config.yaml
n_head: 4
activation: "swiglu"
norm_place: "pre"
tie_embeddings: true
init: "uniform"
lr_mult_up: 1.25
decay_shape: "linear"
doc_mask: true
train_tokens: 111600000
Each number is 128 + 24 x the weight over its row's rms, rounded and kept within 0 to 255. Layers, rows and columns count from 0. Numbers have three digits each. The size before them is the row's rms in percent of the matrix's.

# layer 3 attention key, 128x128, rms 0.0802, rows 87-123, columns 0-127
098:142114125157085114119144127134095153111177141112112089094110102157163109112144110134153107126155165144106136154124153098074123154132098163144104134121125141110132127126156127152111136136140133119145135090114179122146154094087086130102082107113114117182117135091170097108118143124143136168124118157131155135131115128124132108121145150159150181160075081149125148126112182094107141132130
100:174140123124133116150124177129151128069126127158149099090162160145148139139100118104108142116111135141118116124151123154115082122118150189116148123170126129161146111131142143110111095125125106156136139103137151162140108143103101116135125153135151166129098198128111142110147202129105149090088134124153146106172127146122106150156088108095119150115098128132105091127124105124082110141132
087:129116147130096111134140097138165164079148111129123113134108159093156114080104119121115117151136133113144067127116106113103121121147138158158159133119083172170116124088099114128120101118076116144137118107134156121165157114116151085154111178090160139129106150122104132144127131121154091128087133112166166100138124088112155103172135106155155129112105099146104164110148150126152153122140
101:091143103151146185119122139126124103127142126105147128179144117170138144132094145117187173133144101093123159145100095134091135143152112096154120126149128123117122088163106102176143136134122121150087117112117127158134101165156127139126106130117083142116110145143129118117110081110121118133171155138086138165109119109140136108085158120143122125160148155098166108100076107132152111142175
107:120121149155121128104110149117126114151161144154094149164108126106110127147101155113101138108080105103125109108124122135153133114162090139182156143115133192166107147149137143129106103113109120152145127130116098116121084096120140156109135105081119129106135079123099107106118135081190143110119134134153110115142166152136135095096104097162191112130125099125083146120132155140097144165118
092:152105160129121122137130132166092141092132145121189139130154167153150163128153170102105133138108147127121088134134149127164093154152105172089103095194116119148169128137155150126096102112121101124121131118162138122098148121125136113130161141123116100104123102140142149107144168159145117147120103092124163121162134116148126119121117120140168178088075104123114136095168160088130114128122
093:197149084116106112127162187106128138111127132102148150149139126115189130099110069108105132097128164128138130108127166122153155111105151162105131145106113143141139124125126148110114146124142164138153163115127153134140169170133161154130121126131149140125120132137102131104106126119097135148057165142172150124137135168117122134139124157137101077088142127160099138161161155132153107122136
096:133118151144093124150108158130150112097150088159119103081155111129108160148098140112128091094081121114120115104144145112158160140152156132091104127114156154113117141109151165088100122105122126108158123094113180142147130097151158105137122185062109095130134072099112112133152138125103157140145162109138144139091138152130135148087136137117144139118107150131142103127165131094161104146119
093:162145146106105136148166154106149161128104150123100141127103137110143149122139133118122190154142158116147104137107155148142111107095126116089111143090135145173110143120149168114123083158164117148113132129106128117125122165144149141161167123107149159171125145093114126132112130156122089170113144127142098082146084096111095135185101189140142135121120167107116145117096127161103111103130
100:150128129111125148082151127120178108131167120120151140146082129089139122123170129123102144130128171128173127137150154113121167130143091148129083124122111173170104112108159150104120123141155152131111143121142084110118158118131130122094128159107136117066112164116132138129165124084121099144149132123149117120145142124158131146120109188166137138124120124173102181120126108093129125080077
095:112109084137108070126108130140128140129119132097101170120123140113140110135138124103133114143153109127145140085115103098122130139114122112058108115176123100143123121167136140165123089170159160149109150119153149165181142169134152105169143118140130152150134123159173123141154136164125110102105112150092112123161116121145128097140144105147119117169166142112123130098111107147065108089103
097:126084119112086099111156101153120099141077125094101159123124130126109070142114126135114157162135128150097117133094082157134099128085116112061167169137131100114126107113105130103171097104111136160129115146124133087117105131147144129143134127105133100160148127157161104136165131128116094130114099121141088171155134079128109102160160135141116161100111110109127113096102136098123116126134
109:131135150136130150142141140150113167172148163110127179164133142141117146123164118104146099124133121117161102111175129081079133149148117119123087093107124113182099132144129132147115126148156131072136114127142124122095108128105133129113144101136073103091121085145090142152149170147127103137124116158108081151128120136145111163085124187131101100140113168119127144102149107140132149089133
104:145164167128149183147119158126142126175140123160159130116122081129141134140098124135114117119103083139134146126109126095149135112143099150168111121129092152135100087145131084132117107146153136155107154103194082133133126165127160117119135119067141104075100133134088132096125154130134142179142154138155131136135133175126138138114129126103195103122120132106154110149145135136163120127109
093:158111099124171161103154139115145136113145168149188087169115160125100128156148139151113130128144135145104140133117151137148117084118134133124131115171117119149134110121134141156106142173119118131143148116131111136150151130107111066161099154184104158085139117120158161111161091133110151146174128139079108132146129103119137149116084115181095145086144127149112131103143155135087120119109
097:131144112135129117132103074136103134146100129119106139085137162124101107133144152096151122142148121163132173123159173151144100141143090115127147099163121103150121160147123113155139103098122153152149125150119162129125134172091093144132116129100126169126143168154160094183147168155128102109120099129149107103136123150161097107158085172101165131135142101145100110120117140113150178110166
094:102098129138109175102110110125131147131071112102093126129153105120099107148131150153119141157143123136099140086111132177097117126148093078130150168132130125112141116140137111141170147084060091150115105111125101134136134114115123109146126151093109150140147151151151118111112122179173093139114119090123114155097127088118161107142120093050139154154128106137125128146137123115140108141139
104:114145146168130171151085122142134138147124094122092091130174140146108111137097104113148112127148103105085125155133073142123110111135136134128116146133135130105164096151117119119091150077104090072153144122128126128095101129141106140124115099123108124136125107127133167145074101127108153105139161143118150148092129091093147105117152149076189135159120125123158093125131129172174114125136
123:146116089145122106176161139070121178129182156160158086140144131144163133128133110118109153132106110087144157150138139095115156137144154128132133124105142129137127138080126139103068182144142158092143134110132121149091130100169135101095099156137122108109088118087116148116120094116124141145137131140162136109090138147124151173095138159120126153104123119130127114118164143152096095102113
082:199144126116145175134133150119140120146156112145144109146137108110133092139135130085117132096097167145123142116123144126158114166123143151100144151121093135107104134158146124178120127193117156168114120163157136152134131122141128158144163151113152107096111159109186137165124144086103119114142166134130131122129094094176107110120077186133113132116097163156135132107125139134109113136119
086:127100110137093118087092143173114144113098118128076122119119178101150119106072127126125127127137141147149118138103109168100076097101092170122143144104129118106153170106122138124151119099111112118156124140062140119129130142122053164122139133129131138144148149162129108153129133124120091105094079096118135121112134144127103126123107187115126122191122117158129111154136147127119129117118
092:124081107137086108118149149147143158126139101106101116112155137095144111121105124114151111117119110089095121145140102174146101099119115118135160126125124129128175153104072119111138143060094139106123114093126161101190160119161117134130146122138115158127118144133116135089094138195126145100085137103134166116152111099066104143162142132113126150155120124138114153101143140124115113154143
093:086155158129174141156117153120085108135062110132154117195130109157109131126130126112143121166122119147123111146123113122153121127100133114151144164178136124114120106115141137178149072114123130139116148123130137172102110159131146142146114055152160174142134161137153106103105140112115099133151165088131103129121156122124127126120120085140164109107107110111104132134093132108165126140162
116:150166164097109089107133101133124096093148124137151112165116102128119136129115121154117148091092129136165118131154104112120108065142124152112100121097086144166144156102149156134121110136170103094124106137150149162125101111134130135099148192099131108139140123147105118169121155091112127111101100121149145122109151195147120150070118119109165136112129145124092136148178121141126119114109
104:112092153112110136127139092127124067121131088123110135143134102151101118158121123096122148082144127091128146139123093103120120093163082125127106154095111181128110106157110088157103098095118103104106111102097079109135148138103121126084132118115071135116102118127084128111107177128153125117111132115100108158093104126147141119133162134149147110154129141097152100109109094152127134179135
105:098123118165122114116123149127148138090123136122108114077135140147122118115152165151140100140155096140120119170161126136099120096142070186124142131166115144132156126100112122105091090126082069135154166093118166112148158144069086153116132126096138140190128160105121129086132174161115139134119125103142130135140131105115093137155132128116130162136114107144143109124117132150122165133152
093:117130169075099123135117192133135116147137112123127154094142131104124112133127171110159088127080095121171142144139113139148122129161108151114094117155157111107157134146123121160136085127130130115144154121158117142113116139133131142130109097120113132080117109124129160114125211178161106125109113112109145147162149126119145124142132122088177126163078172151147155110155132125127144172105
089:116097144147179079147096115143123151130155107095103130106127146155112104131121149168106083112147133133135148061086118134117097128160141116119123122133132082089131157126113143095142119137118123104126148124107107159160125123140119141137163122136142105180143065175162085116155120153120159107119095132102132145189128153120115154159125137125098130096132163106112120158133109169109102110131
085:106113126178153158106133145134145106116127113121164130129131108137108176113150097129127171102134146125123123116129126098112156119103109115126093162149144139118087120142163101130143167093154101153089108131075103164135161095118146146141120153152091143115145122105135172139104094099125119142189144128093142078123154154130129133070135163118132110130119111103141098116121108099107058148129
107:172124140074096112137150143115112143095156117157118106133142119120109148155112098092145092159115121149160085118175108115110113141128102126096103149119099138170128109106147147124110124105141157103148102098106133169141124084122145077120104141102155146124141151099121161102129130145094167165143162145166161103099138127118148152113139113131167142151102130149140133112171165069092124117122
104:144114134107090141108131087154130169115105159114132151114111102112113111154156125138114142145132176137176139104127127102142142145095169103112095096130148122138095149142167107088122104134159126146137131118100106104090092124131151107130144147192108111126136121155114123128128073094121112140179090134106123147133144143141157128098122143154107089092174184134151162130164096125129099092128
106:107158111119090146105166110129137120152126118144092144100124129120120158140134120085145167117152098109121176157124076158096140109154099086089122151104166136161087107145100116136129158115126138124130085093092096123106116146157126156135108118101062132115127101139099128100129138127154124130173155155130122147078112089148111110124144132116106136117128100105147148122106062126142112116162
111:129133100105104133133148137149110132115182138129137105124136130095138097181130138122130078132110119157127121121116114124123072110152131101131156113162076148170119135121141123138110093119079126121109107122180143139128108071114102055139147181128134175103112140110120120112123124151097132134135142121133144141105112130136151100139101076127135128141160171140168118147152149147065155102134
101:124151138144125153163125134146107113120170133119140108101152135164104164170151109085175093085117128162120110104172096097118148121175104119107118128157118152130136124120121096140110129112121153187152115072137140181128096082077151083111126154133124132096133080143100144118114145137150115146099154129101113138106151147125130139094146104119164128148115115113136144137119147076128159133125
090:130142126129181104110122171104165155110118106121117120074114112139137120117179058126173106133120150170123106117131130104104199138074163086162086139145143108128126112118127151083114118120141153147131140147103149110177140140152126112116130162154138158189120141141144128114089079088144138136152132136134145126142106148093116133108128144139115110119106158142153121146131124137133146118125
104:136136109100131145120135135170130118160120122135128136149097115101148103144104111110109112133098093104147154130121123126090104106126089128126147162145112183167109085126124162155120064094139157125140087128130126135114129120090102142138111106172155098105083119118091143102148146164108153113154123135103134146091136066114139100120124111170110139143102128078151164115096105143096087102143
097:119120090141086111143146140112156162157136111137126155098124102121128117136140098136132185101127145109125127158109121128148133109093139096088095105071164136118093117115141097117174192142148109144150152128121102076133119158134156107142166149139144128162138148117141126161123102134136160151112124139144116137097099151145148130098138161116098129114189172106119122162112108158128073109153
# layer 3 attention query, 256x128, rms 0.0865, rows 152-187,216-251, columns 0-127
078:139124156130161123154127134096154098124131153163167136103160144123126138088135127101106144140141137099151098107161164126160115106142147174112088089185122160132104150101111146149161151150102089123095156164131175134157127159124114142128163132132188127108127137107118175151126150143119136155141105091162143101130142139119117153126100109103163134100114121112071107167133128145135170127136
086:083156144121118138153198119092195161124126110126118094144153154110132113142124108131113179114124133051123149111141129106151135105167164134134140144125106177174155126105100135110131144158117089140115123150145134154147144169136127113117135143101160147178104118118134160145093141086163137124149116116120157130141132129114103149132144104136132120109186097128126111152103149142168134121116
107:109160127151102164144098082106122080116106122125135116155124130158165107182121144107182099130149101178119103163130122184097146155095116105114126168142101165105113121120123105162118112107135133107127139145114143092110152101097083133145110116148133134107123130109166108120118127085136106154160178162140082139089113107094116151187116116123121122129129135096129132144115129126120156126145
108:145146138090118108096120135143111103132150121173073108170106128102137129104072093083109123098091095100134108141143134133157140079120083164150186173131154175170106145129137134112130095097139138118098101129109130124095135117139115155149147126129121105111096097134120126120096113097141128106089113123164117133125129106128138158087116097146135103149135096182117132093126124114123102125134
092:133077168084114112133135144141105135149161186111141139121154103126136140128124171139143118115101159149151113145132087127149080136146119142118110073150175158136128096117129111111130128119135101115098181130157135128095117129114135128090135126135117124116121111132131149094144093134134057117084058126111107138127111127139101152134145133088199130161107121147121166110149115121131156140121
082:130171116167117122127158146108167130128141131120117121125111138098187130128122087152107138131099124090127170108176179088152131145102157146120122149125146115154098137083122152136117132178148103108128103132121118146147140176160138144159165105089166158133130146102112078139155126155143160146128117124104107131127139166147168123129113113171106105089176105137135137170111091131107106136129
087:120124140093098127116144126085129123148114070159104098114163166128110166126139122111109150120089140143097112163198108139143127153130135155101136139109150137102146154086130107122099150092167109147134146102102133141126103136165138145163121105100142116123161134121117088126135149122136181110119079112170119145111120160112141147114183115140141134071132091134147130177113117135171116139135
099:146138095111083139154156159104132193130112164150119122120081104094149119109123108139108184139166158110159170098140129122151111098113108131118087130104111087148132155145124180120107113177139141171148123102117146138128144149167156138121133102135104166185129113102127098150139144140108126136123148157133116136157109146145118112140124172165108092131166139099150124098120111136112112102101
089:159088098143134114123149132132105183128100140133128154112077051110146119112131147134164126144112120149113103097078137170129148127140141117100164142140134085132136145182125119133094113133128154113118116172167137105104117124130125149135091093141094132134127139124146113163137089123083116176117083131114093123146149097113089140111133102100137155184147151116145118151097128133139120115100
080:117159144078121163108110151111130131101153119134121089117113155087082107112103110123132144101119129142140135116150155142155097082091131120150095107097106137137114099113128128107128162107089110144142137124131155127120160099109114079116103145157138190120160154100111145066084134114144112088133148109144149094121143146145146158126123115159120083161169173127123087125133115162138114151106
090:116129137119099083145129135132151123110172092205144114095178153081100122137132151108101147128142142085094132107130108082168134117153170122121134140136121116128102161111140087124067143116095101109148142137120139154124134155108118147130117123127128125152089085108126175128105078147123135179140179127107103138159128155113120139138139101154097116107148133163127113117155141144153115129117
084:123142095123132161140136085149092112095138113076112121134118159157106110157102119168096084148132170144134127125129101164157104111089138125126124144111121153128115063128133126112140173137119085082088113126081136129117149114143141109146099150120096159125125151116112155111131148139132115060188130144115158137127114106129125119096161108103158108176149110141139130133090141135132107139165
098:098093118125143159121135116121134150166073134115141125126113066142164138125169115125161143126141093134114143126102135160096158144142140160110128147106145124098124127161132125161140126119160153116083102104156106147125095164139154107118117087171086124135143118176125115157160127140127099112100111143132124137094109096131094094123135185139128111164112127090174179129146127115115121134185
090:123149140126148162110097133108143143134119117126125111109096099106149097128136119118089156117123129147146128118161173130165148136094148089133121097141147108103125172123128131106147151159131154177125111141095098084105129177199084122132114112132154147147133150080074142133122130090171111102132162140116123142153116148137134146161110104179103092103155144106115133148136118154120075146139
098:098127091098123117147136160107142160119092130138108133134140160118092164120119142171133135126111131125131119140101078137132161156122166128101150141125146121095134131131119120127145151076119108123145130112150159113082119125141127152137137128130111171138104145126143152075117089123129153165129208157147149144118078155098122098103184096125131124146081180139117093123085133119158133151155
091:128121085135114107162092154157157110173136114155151121123125048122142110139130113083137083104146099130136177106130095094102123153157090169111154141116117115176164125128126142145114122117157129144115135124198095171167092134111127141110115125172115107136116129137149089173137143118098106151113133126151125149112162115155119135129133135132116149157153165109125102101118143127101145124116
098:140123111140140131088147125147095087156110122127169147158124140133160108116142097120119140126120126129126088089141135111151137118182133121119173086137075109155128157110122126112167137167143145177111153133150123106145082138179159161142128125118168122101122149135110110150152123085169103118127128126119093153115146145154124111109075068136146137120100105100110127164170116087105147118134
111:113124167136171160112167104150092131147118165124144151175112097125126104141134149101113161153131110155144089122100175119157116140121142176190120122111112129134110140172135155156168088176140128145098134145124165098134133129153103130129146109113125127091170126140108135111150151107144106101123080138116129131104132084164075130144084127164128086122128156130115157139106100125137131117109
102:139113090161118137131108082108160116093100105130116088092120154150118108175106148153125116119134122092117097170150157115123133164095103102142114112123126143085112095137140144107111129121159147141148157144101104152108101130115138039104122132162103151109147182116113102127136120155150183088160120147114118125142107124118152122128159099097127109139164172118144133124116145124122140174134
088:123129146121110101130109155142160135168134103176111103114120117135129097109131120107127119129160099125096146135142142101155125103148161118146109174106162151112128108099095129127131131086109147134168122170108106138103132152053152141116113079098165084096096094130131134092076106164108163118115163119142162133138134152090141148144114102135082128133121131115164113131127108181136117108154
074:156158161118135114072154107146127078174103112159151160107144129134141124101127126146111163111141133137153146138140167090128112139144138150162122127107079118110104170139101113090143113124114091157139160114130088098140121151111105136122150092110128109131165122133128165110162131111151133142127119148109097152119165135139145121146124140125129164068126155090075123160087108141179177126131
101:138146132163140167157126120128157131102113146129135174172156117115097135171145149147145103135148111148136149122158149095095177146104076106137126094117175099114122144159160096144158158153122132136073127116162190157130115117159124157101131164147123191113159156103128122177167127117140126117178136124099103130147117109141139106111120145135124142133131138115116138145117142094103115148147
095:103129117155094152093148157131113156125149143116096093109110161129125130139163092138128128141137188176112150129093101138086142142141107086166175136114118063124095133135104100106139136143107096116147103123155114097096147112154130107126096107150119142158104141109097186122128128127138139129107134107140128088135116093114107160131104123143100133129133128123163083140139096074160136082138
089:124123159114141099126134103145143153097148064145137102104113147131131127138122098094148106079108144118073131144118091162133084113164145160144126105126063170154164103140123105084104142093148087127143137075107122147132115137129141114162132089136128123167123110129129129104069122138144109147131115117160122106110121123105137151120131099085182164153112109132148119126152129102114132121106
070:099119142137162146118139144142127120162072136110112139123139124139148112118155107155139155111088151120157131144118109099134117086165171138164079130109128142144104144123122152066116140118153144134158181164099131104133140118146117158149156125094149117138128142160115112133163146146170137079157111107112133138119148164156143114088133138158112126076186157081149140145123093161121106102116
091:131154144102069126169158122139150138127147085134125090081127129163165095082089154132118085106067099146084138164157087155097144158153125125113162123145134125153118114107128103142119142092115143147128116063148115100125119157104144144153142105117115093125117132139121110086106121124134136148138145086140141112121134117104141106120122111127154131126138111148148113156108154147140166096180
085:157103137131135120134093140120107160129127179114147164137119112094061140097117125131124105150114131098137077069090158140166135143128156133113153145153140081121135134128147138094170130148118080174124086107151147164141110135117137087134112126155120144135143119155106161132169145150098093137126095143135124106168126120123142126126120153118130110154091180119092144101167156100104116141130
108:175136109150105096127102156089135151108144156107107141125077132119138175148122129131120135136140123154141123089117163078115134173074104128090120127102125111126107175108165136121131146127130156112127114093109090125155140095151135093153139131154117125163148107140171120147138086114117153159152137154129098118133142140132154164098149178127120134138114151128127183116143165103098081157090
079:129172128129120115145146098121128123131100112134149077122132132163132099164172130117131163095106124138111152164175145124119115129162157106124136109113081201134099089115103112120115164126170145106142143124134134118184102129142130144175140158093144141115131140096085143095103170097121154113135134129119148120095123159113118138092162155087153155114165095102143137151106094145141127132128
081:101112085127089141153100104147135106074104113102126144082112127122108123167106146135136141159102109147103125118124136126135170147100096103109118145157111130141085134127120110099128073087118116115124109119104101175093151125121108104063122171129119148134163159145104154173114114141075122120133111174154130108102115115153117138138126095098117141116112162183145156110134149126101147145122
105:119125111092077159100119093078112130100125105150112099133092120109121170157123113120143130110111141135096128141127128164099172139112108101124078140104106168163101116116150123123111113120139113119140140119099110118118117089137121142132101150154107132133110154110145122101095100095150109134165158134168109142068146111122089135146121150168129163113079091120118167079135095151079131142107
107:079122105125132136138125080156119085121144134137126130148145160123112099154158128142131125146150147149113061144100137170111121095146150123133140119164116172126092145167157123127129144120121109083082130149137179113136128128121116092116170174138154134140134116136115129167147094099109141101159087171124142117105121125121093146098101124115143140165155149148147111157119153159106199124120
096:085122182092146097159131110106118079097103085111130107142141161173120143160135116086117121117104111167110092136180125112107140141138155120145149133125107153142133122154126079122108137092094156143140145149138113104154077089107119142113092120106153145113109124139151090110134124143131152130158101145124096121127101103110131149105149109098168137130105067109142155180147143132125158122130
086:123152098128154100156157114155149135113058074114178120099125115142157136157167128127153136151109141148133139129146119160091142161096179132120119142115122088110148116147076136138105128127160127146195101137113112119157121105136128142104133153119155127155135152144125142153131135149098162143157172124089112148109122167111158112100155141110096138078132145132152081170114128124135126112139
096:118150126115095142119135102136136104103151138168137130101068114114153112145090100067130130079132115102144141106139167158108144098166132154117122176178102187159095096116120129163153094158149153080132114115128172144131115179115107138108123132126148104152106150114136128119141148104136125118130131154120146095101132096103100119169080123100126142142157111160142149124128121145118110116140
093:153137091134111118109103153120150141103109150119135140110094141097142137126135108171135121138133156127134149138070127105144141128077122129081110146094122054089109146118128134093134150126160140133129082089127082101156116100130124102129147154135131121167153158120106102138137095133095143162136154157141125152118132146114182131108104144167094128097127162135149098132141143131052108108140
097:141126138153113111144120120146121122178145164129102160104104155141146128096098133119128127139100116130126093144129083163148085203123110099150148103155152157120138129161106130134166136131102142098093084114175140121133129179142121100110141109134109103117104115141084082089176106138109112107113112149103109148131087150133125089153117068153139118147115121112167145140122118121115139129167
085:093141129122176127166144162159122130152120124125122141150164129174095138154122127131127117170081148149141094132087124123170152169120143139111138113105126102114136127183121106127114132090088145075151143106151143067114132113146104153118128118152123158080102094133121137113151144138157138112099087159105112140120125080155105111126136099088126099172116170103147120116127109138124100129161
093:141148148153172148115122131071122143132127070128122105139108161123123169145145155095088124131131116159106159118140093114128140134120116114108093111147123135110146097101168122151132113134141129173140151115124133167119123121099098121103135168081142070130140110104136122156144125081121155151168152131153159109135132141113160115163150146132172195096125116109105145132123158105119152172083
087:104126184125135151135096137148160124122106102126136132149155136153085106136096098120131134120095180130097122144117103087104178144101190132123108119138170124140110135122138123099130147130146111139156122162076107086123128068126152161140177131167138138112163119107169124124089102155132120105144141091121119144138166099092133125093163127164111127105168146127147121121099130101121110123143
085:136138133069159087119148102135161136118170136114144119135176089114114091137119062154200174127141103140111152108113103100152147131159165149160134146110129122149132141174126097150153131119095166155100131086120096101145148148171175149146124131106143155123136156153111141129107095148107130128150123142165131126154113123149141145094132152133135111121166111103140143155141114149150135132120
086:117151115126131093167107145128134093110140122165100122110112165162119126140072147146157088159131099125114112150104148159134107165155169087098149135157141135102101131141127110139120121098102152124100120141147163074122122168129114144127097139128127154074121148153093104134128137173097128111079087142122117126161122149129138088182138088123081113129129125095119145133147130141100127135174
096:120145109112164092123101097141149075147123114109167121083157112168112131108068125170146112107135119107079148152154085152088136159141137082116120149114114154081109130097154115129139145078132100096140102118146139158128113111139120109109107143154093106110114119142118116094154080162116139144111155143168115160130100142117109127134146096085128097147129135114165130149114147124121114129161
088:156113092147132145124104117122105089134148173149119116133160148119132129154150115127140136176096102133087118149087123119138103084125124155091187133113102106116153117155141128088121080105087139081112100162153169097141146136132162128106145091144142125131116146096081117120134127127097118115115084148107150166150140147132158128122172133148063118142100117120160126117146127153141121143167
103:108117137152111101093162093138144152089149085141111135093140122105137110145139110139144170124130099137123126123147106145153107096129113171150128113127111096132133130153108144144088110151133120119122126118049139151078132106139143116174147084113132073168100122082125117125128120124168114147162146147196146158134125127118116149137090160130086139155098135104121132103112121101110115141080
130:137079112133119136138122114170100088145129177107139127133142102123082141126130136158146110173146123130114147101079119108147134141132153089106118122121136113095119111181150096133142105074060127102112138155160115141107112151107165161112127159154092123095138134187156113150127115112130133157109086121111104112150126114147119099155127147111095137155109124121133095112162124119129162152180
105:112138103153092147127163138128139148187119093111111129151119169128097144097165158120143116078089091058102145123132106132113135123115139133158111113094142108127151117117098128078121145141161140104123091116134097131150128144152172144091152109139107116131082092113062098133141146168116137125112139148170139156099107158109154094146140099126135138136110122101126116156142108131135124100096
112:144126124163131175103117114159094135115125115111157138150139111152129136167131110127135153137158122180127113126082094094140137114147120126167123127143139149128127137174136117180172093113109117145094144150098114164112147136118095163163095124117129161133149137151179150154118096107188130157107097122141149114158155162152066109143107144120110101170147145112114116096137140123121154160159
113:088130133108158139105133108098131141078110118166102109131114118126155123168159080102080182132143127158161117132147125124127121123161142162114191140165080149161107118116116149123079092122124082185154149132153149111127126140118123122141079144097169121120138138135102095142142160120111145114138108162086109090156127132136151138101128117128132143127125133186120144135152160122138112132121
102:151118131129091156122141158144097107125120191096099118103118117135183118157095150138123133148089145152135151115087130157121118139127120102112106098081128131140107095152140101156122139141134168143108138128148081125084130108153130124163128143140077136126141122113122132163159127133159086119121085143119138146158115120141072119149119117166121114182138122128118171074108138123079177126132
102:168107138133103143168103114115138161160121123163124082162108122115096122112154152122165113141112104101120102079150122097114156130145161153155097117159138113137134113147102122145098114126153140113140101121120099163118131150083147183083115134161127149151100128126067149163106142137112142138100152141129120129120146140132159171137083148093107118128115133148091106161160106127196131108122
117:122138118062091126131126148093137155144114078189105108159125108103146114099157108076154145127133111093138138133144156111103113106145069136105134108116105127177106120085104164083100134146139123110147125075111131114137158157129130159115120128102157140131141107115096133100116163125117126137152104121103134115106125100116144146096138163105167160095127128106131126141153120172129086125098
118:110178135102154115134180156085150127108134093130098107135139179117114135103142120092097120112085160117114103113144128150123119113148127150132126136118119155083157086073103155136110166147157129158166126106116138106164132126142121142131145155095164104133135123107143149139112139118112164098154166129145158162128149106089155129090116110101184132066140103151138136152136149126120119140096
109:160126129148155114103136144110122092088133145087133134088143129156097118148122138143097135144157181182136109123116127169138106178098115130108114164131171145076183157114141100141135147130107131161109136108141131134147121094113095092129134140139117109150150130123169122120127063094100109145176154104176123132138152121124141125142102131102138162106122140162123133139104122070105144152121
120:119074145177114134148128096134097133100117160107094168150116114150133106199114113170127130154124136163104120132096098098127120134143118120110160124175134116119123141202157100133173056124117151137110162144163153153109133139107125124171145137107115137138131146139153115150150104117108138139148100123133112138169132134144097084129114144130133131128113170125120155084132139087108149125124
113:116148112137132099160109150114170164136174089146129096112135148109167102110152095146163129100101134086122160133116148108094093127128117097156109094133111140130114120103106097107097152130124150094155114116094093136139143123115156106132105110157093125151111093103098109111111141193140133127096135135137116117145087175109169120114187131126137165168160124121161121121140142158137089134109
102:156117117147114126144156163060155119132167121135108118125100165115127132074101139114130107110091149062114153170151154160110123143124122102118122144101116174102148097090097139118094189109135112129154144135125117097145145151114130112124164123117121125122126094082110117104117157155108132111124103118143122131104094091083157110149172152130117145157148097131140139127145089121136091096138
100:092159128126133142110134104114125103132102107140150148182084122142102090098107116114143111115167119140113114135151161134196161117105079181139134162138135149109124082127111137148136092143157169156131102159139148133133169145168145111143138140091175131112156116124131179150144143115098143131149116128111141093117125109134104155104104105148115111064148125144105155138090149131144141108143
108:138140155091126128153087104094151100140171140112199096134124150154151148138129091139143116103139138165150111156171131099147175157129149124142103130162097103105116169146144117157141108113166129132115102090141147151155120110133159109147090141131140135132145147156125092124147092097144169159072142137114132136125111152119142129066118080136118124107134098115170123146154145119154132121144
107:123123191117168157121107135125091165121156078149132116121149159133108150096137136122117114111099129128120118154152116150095154142138108098139096113136095148085182094133137150107131136093180133103120126078109118121172112114097134162110111132094109100151122099152120139118129133132123167099143190121194152122116127143110123147123176118130182171122133146107128117113135132101139127128106
088:121160107154127138131113139128141129117162107166076155124096159130120131103106135133120107126113155105116114141131129141084099162096131103134136114139156193101146077121142147126119143134154180062134122137110154126108128146130116091120167125160130108093125130141091117122120138143131126106121122091119117145084122160090151106130147081132095166182156163100132130129090113155064135120138
116:089127161108174136125110118109133146153163079154146117141158139112104154092124120116122138093091123087147160151146130110133136056134139124178129160108105160126129101111124118132105159114180095146135160085110110150198138145134120149093138113108160107152110109141072121114137118160131146122167142128134138100118130135122139112104177148126152156106165121142155131168135126152138137116125
092:112126064105184138134131128166093098174104161147159142146141136138150128105135128112129142154133080078164120147148156141126105098159150123160101105144133128153108125121103137123153132169149153118163123143097155147120119133162130139125142105135119163084143111145112110110124149167097134082139103138083130143139138167110131156079138159077138115145127111148145116122140092163150085153116
092:171094116147169125131127114109143092101139135137128143111101127111122140115128125161132135177160162181143146106124126135132158158112136129134094126119112112099110173131153101150136146104090138128083113151109143125112109120093131120172144141111151118135125123126191118181095098067124096145138120107110166128134150158156143159148116154130120161148123116167111115103163146128093175182151
101:103112138124152147115122153133134101151141148093106147106132119157121118123145135131168087106085144111109111147145082145099102137124161085121140099120155175108145081130148082078143119081140103103119107083156126132123136104165109069103139145136090129102094119167098080074142130163156146126112141122116138123092126123119101131131132108115146122149165158105161138121140147158116127113158
098:146140114114109096089110131089184127135118120105169129132135093091109134139101126110117135147182120141145155132105156106142130093146157127110141152120122128125110124084092137133133128122090119186140145133120106156142120123113168162154103100120174115165137138102162165115114129098142165166161163131113147139144123128082156162116145187110084102097121104160127087144138145137136163136111
098:144125147142119161118126129079134159105125086125124121145152169113135169166098127114087109125153149174135153108121148129130144129114092142091139152150137144143128133100140118130081120139105101150075186121097147154112133090109153125132124130133119143170115149108120167119123082091140139182143164138155166128145151143111147148142162177171127162124099133156095142129148137080118130135096
097:106145159114129113092113138154146167162093094085164159079111126128111142118125120135131104159125162116102149124087102161112117147110145118158076157136112155142168084122102130133130089114122101190119120105122090163140092108080162178144138098104156130143131129146158163103151127127125118128146176153142139124118102112147139152126104150129080107106129123170135126134133149117117123103117
088:078134115119117135142086118134113142142157100107130155111134161108124164117071135112111109150087153107101135152155114142124166178171119092137135144130146168131144077127136111147129143116141141097092125108141085177115149122097136141137091154155095093106129134135141081141141090133127159143181186134153115107097151125093155128120124124105122154135115162087136122113106149141129145150155
092:113134076138106100123085146101121093138163149124116134094073099147149122115108172123147087133124120121126091143134136181126129141153149130125137143148172128119130086094146137162121155126162102084109109161161133147128119147106117119082136132162118072095131150144126083093128120118132118103115161161126112153101141098141129126168108118080133129189116115115094126128100115144094118138149
092:140119193116146153109160126147159093130146101110083180103139153138108160127111143108111100103089160127087118137142113115138126128106092139100126089122160148139179094132152122117131126118118109124121146119152099161108117090141134143144196125118106152125089079120087123091089106146137140123146138109175157126140116091095138140162182098131146129112110142151160149117119115123129134107123
089:158116114132086112114111124103151129113104101158131097124098126107133189137124143134110116137191139136135143082107135119123147107163105107113158179130104108098113175079120168111111098136067087168158158142117158121143125163100124117186110088132165119145119139131168151165120145099135134129114148173144123136100121139117157135155128132113104146092111128121135104117114107155121107129108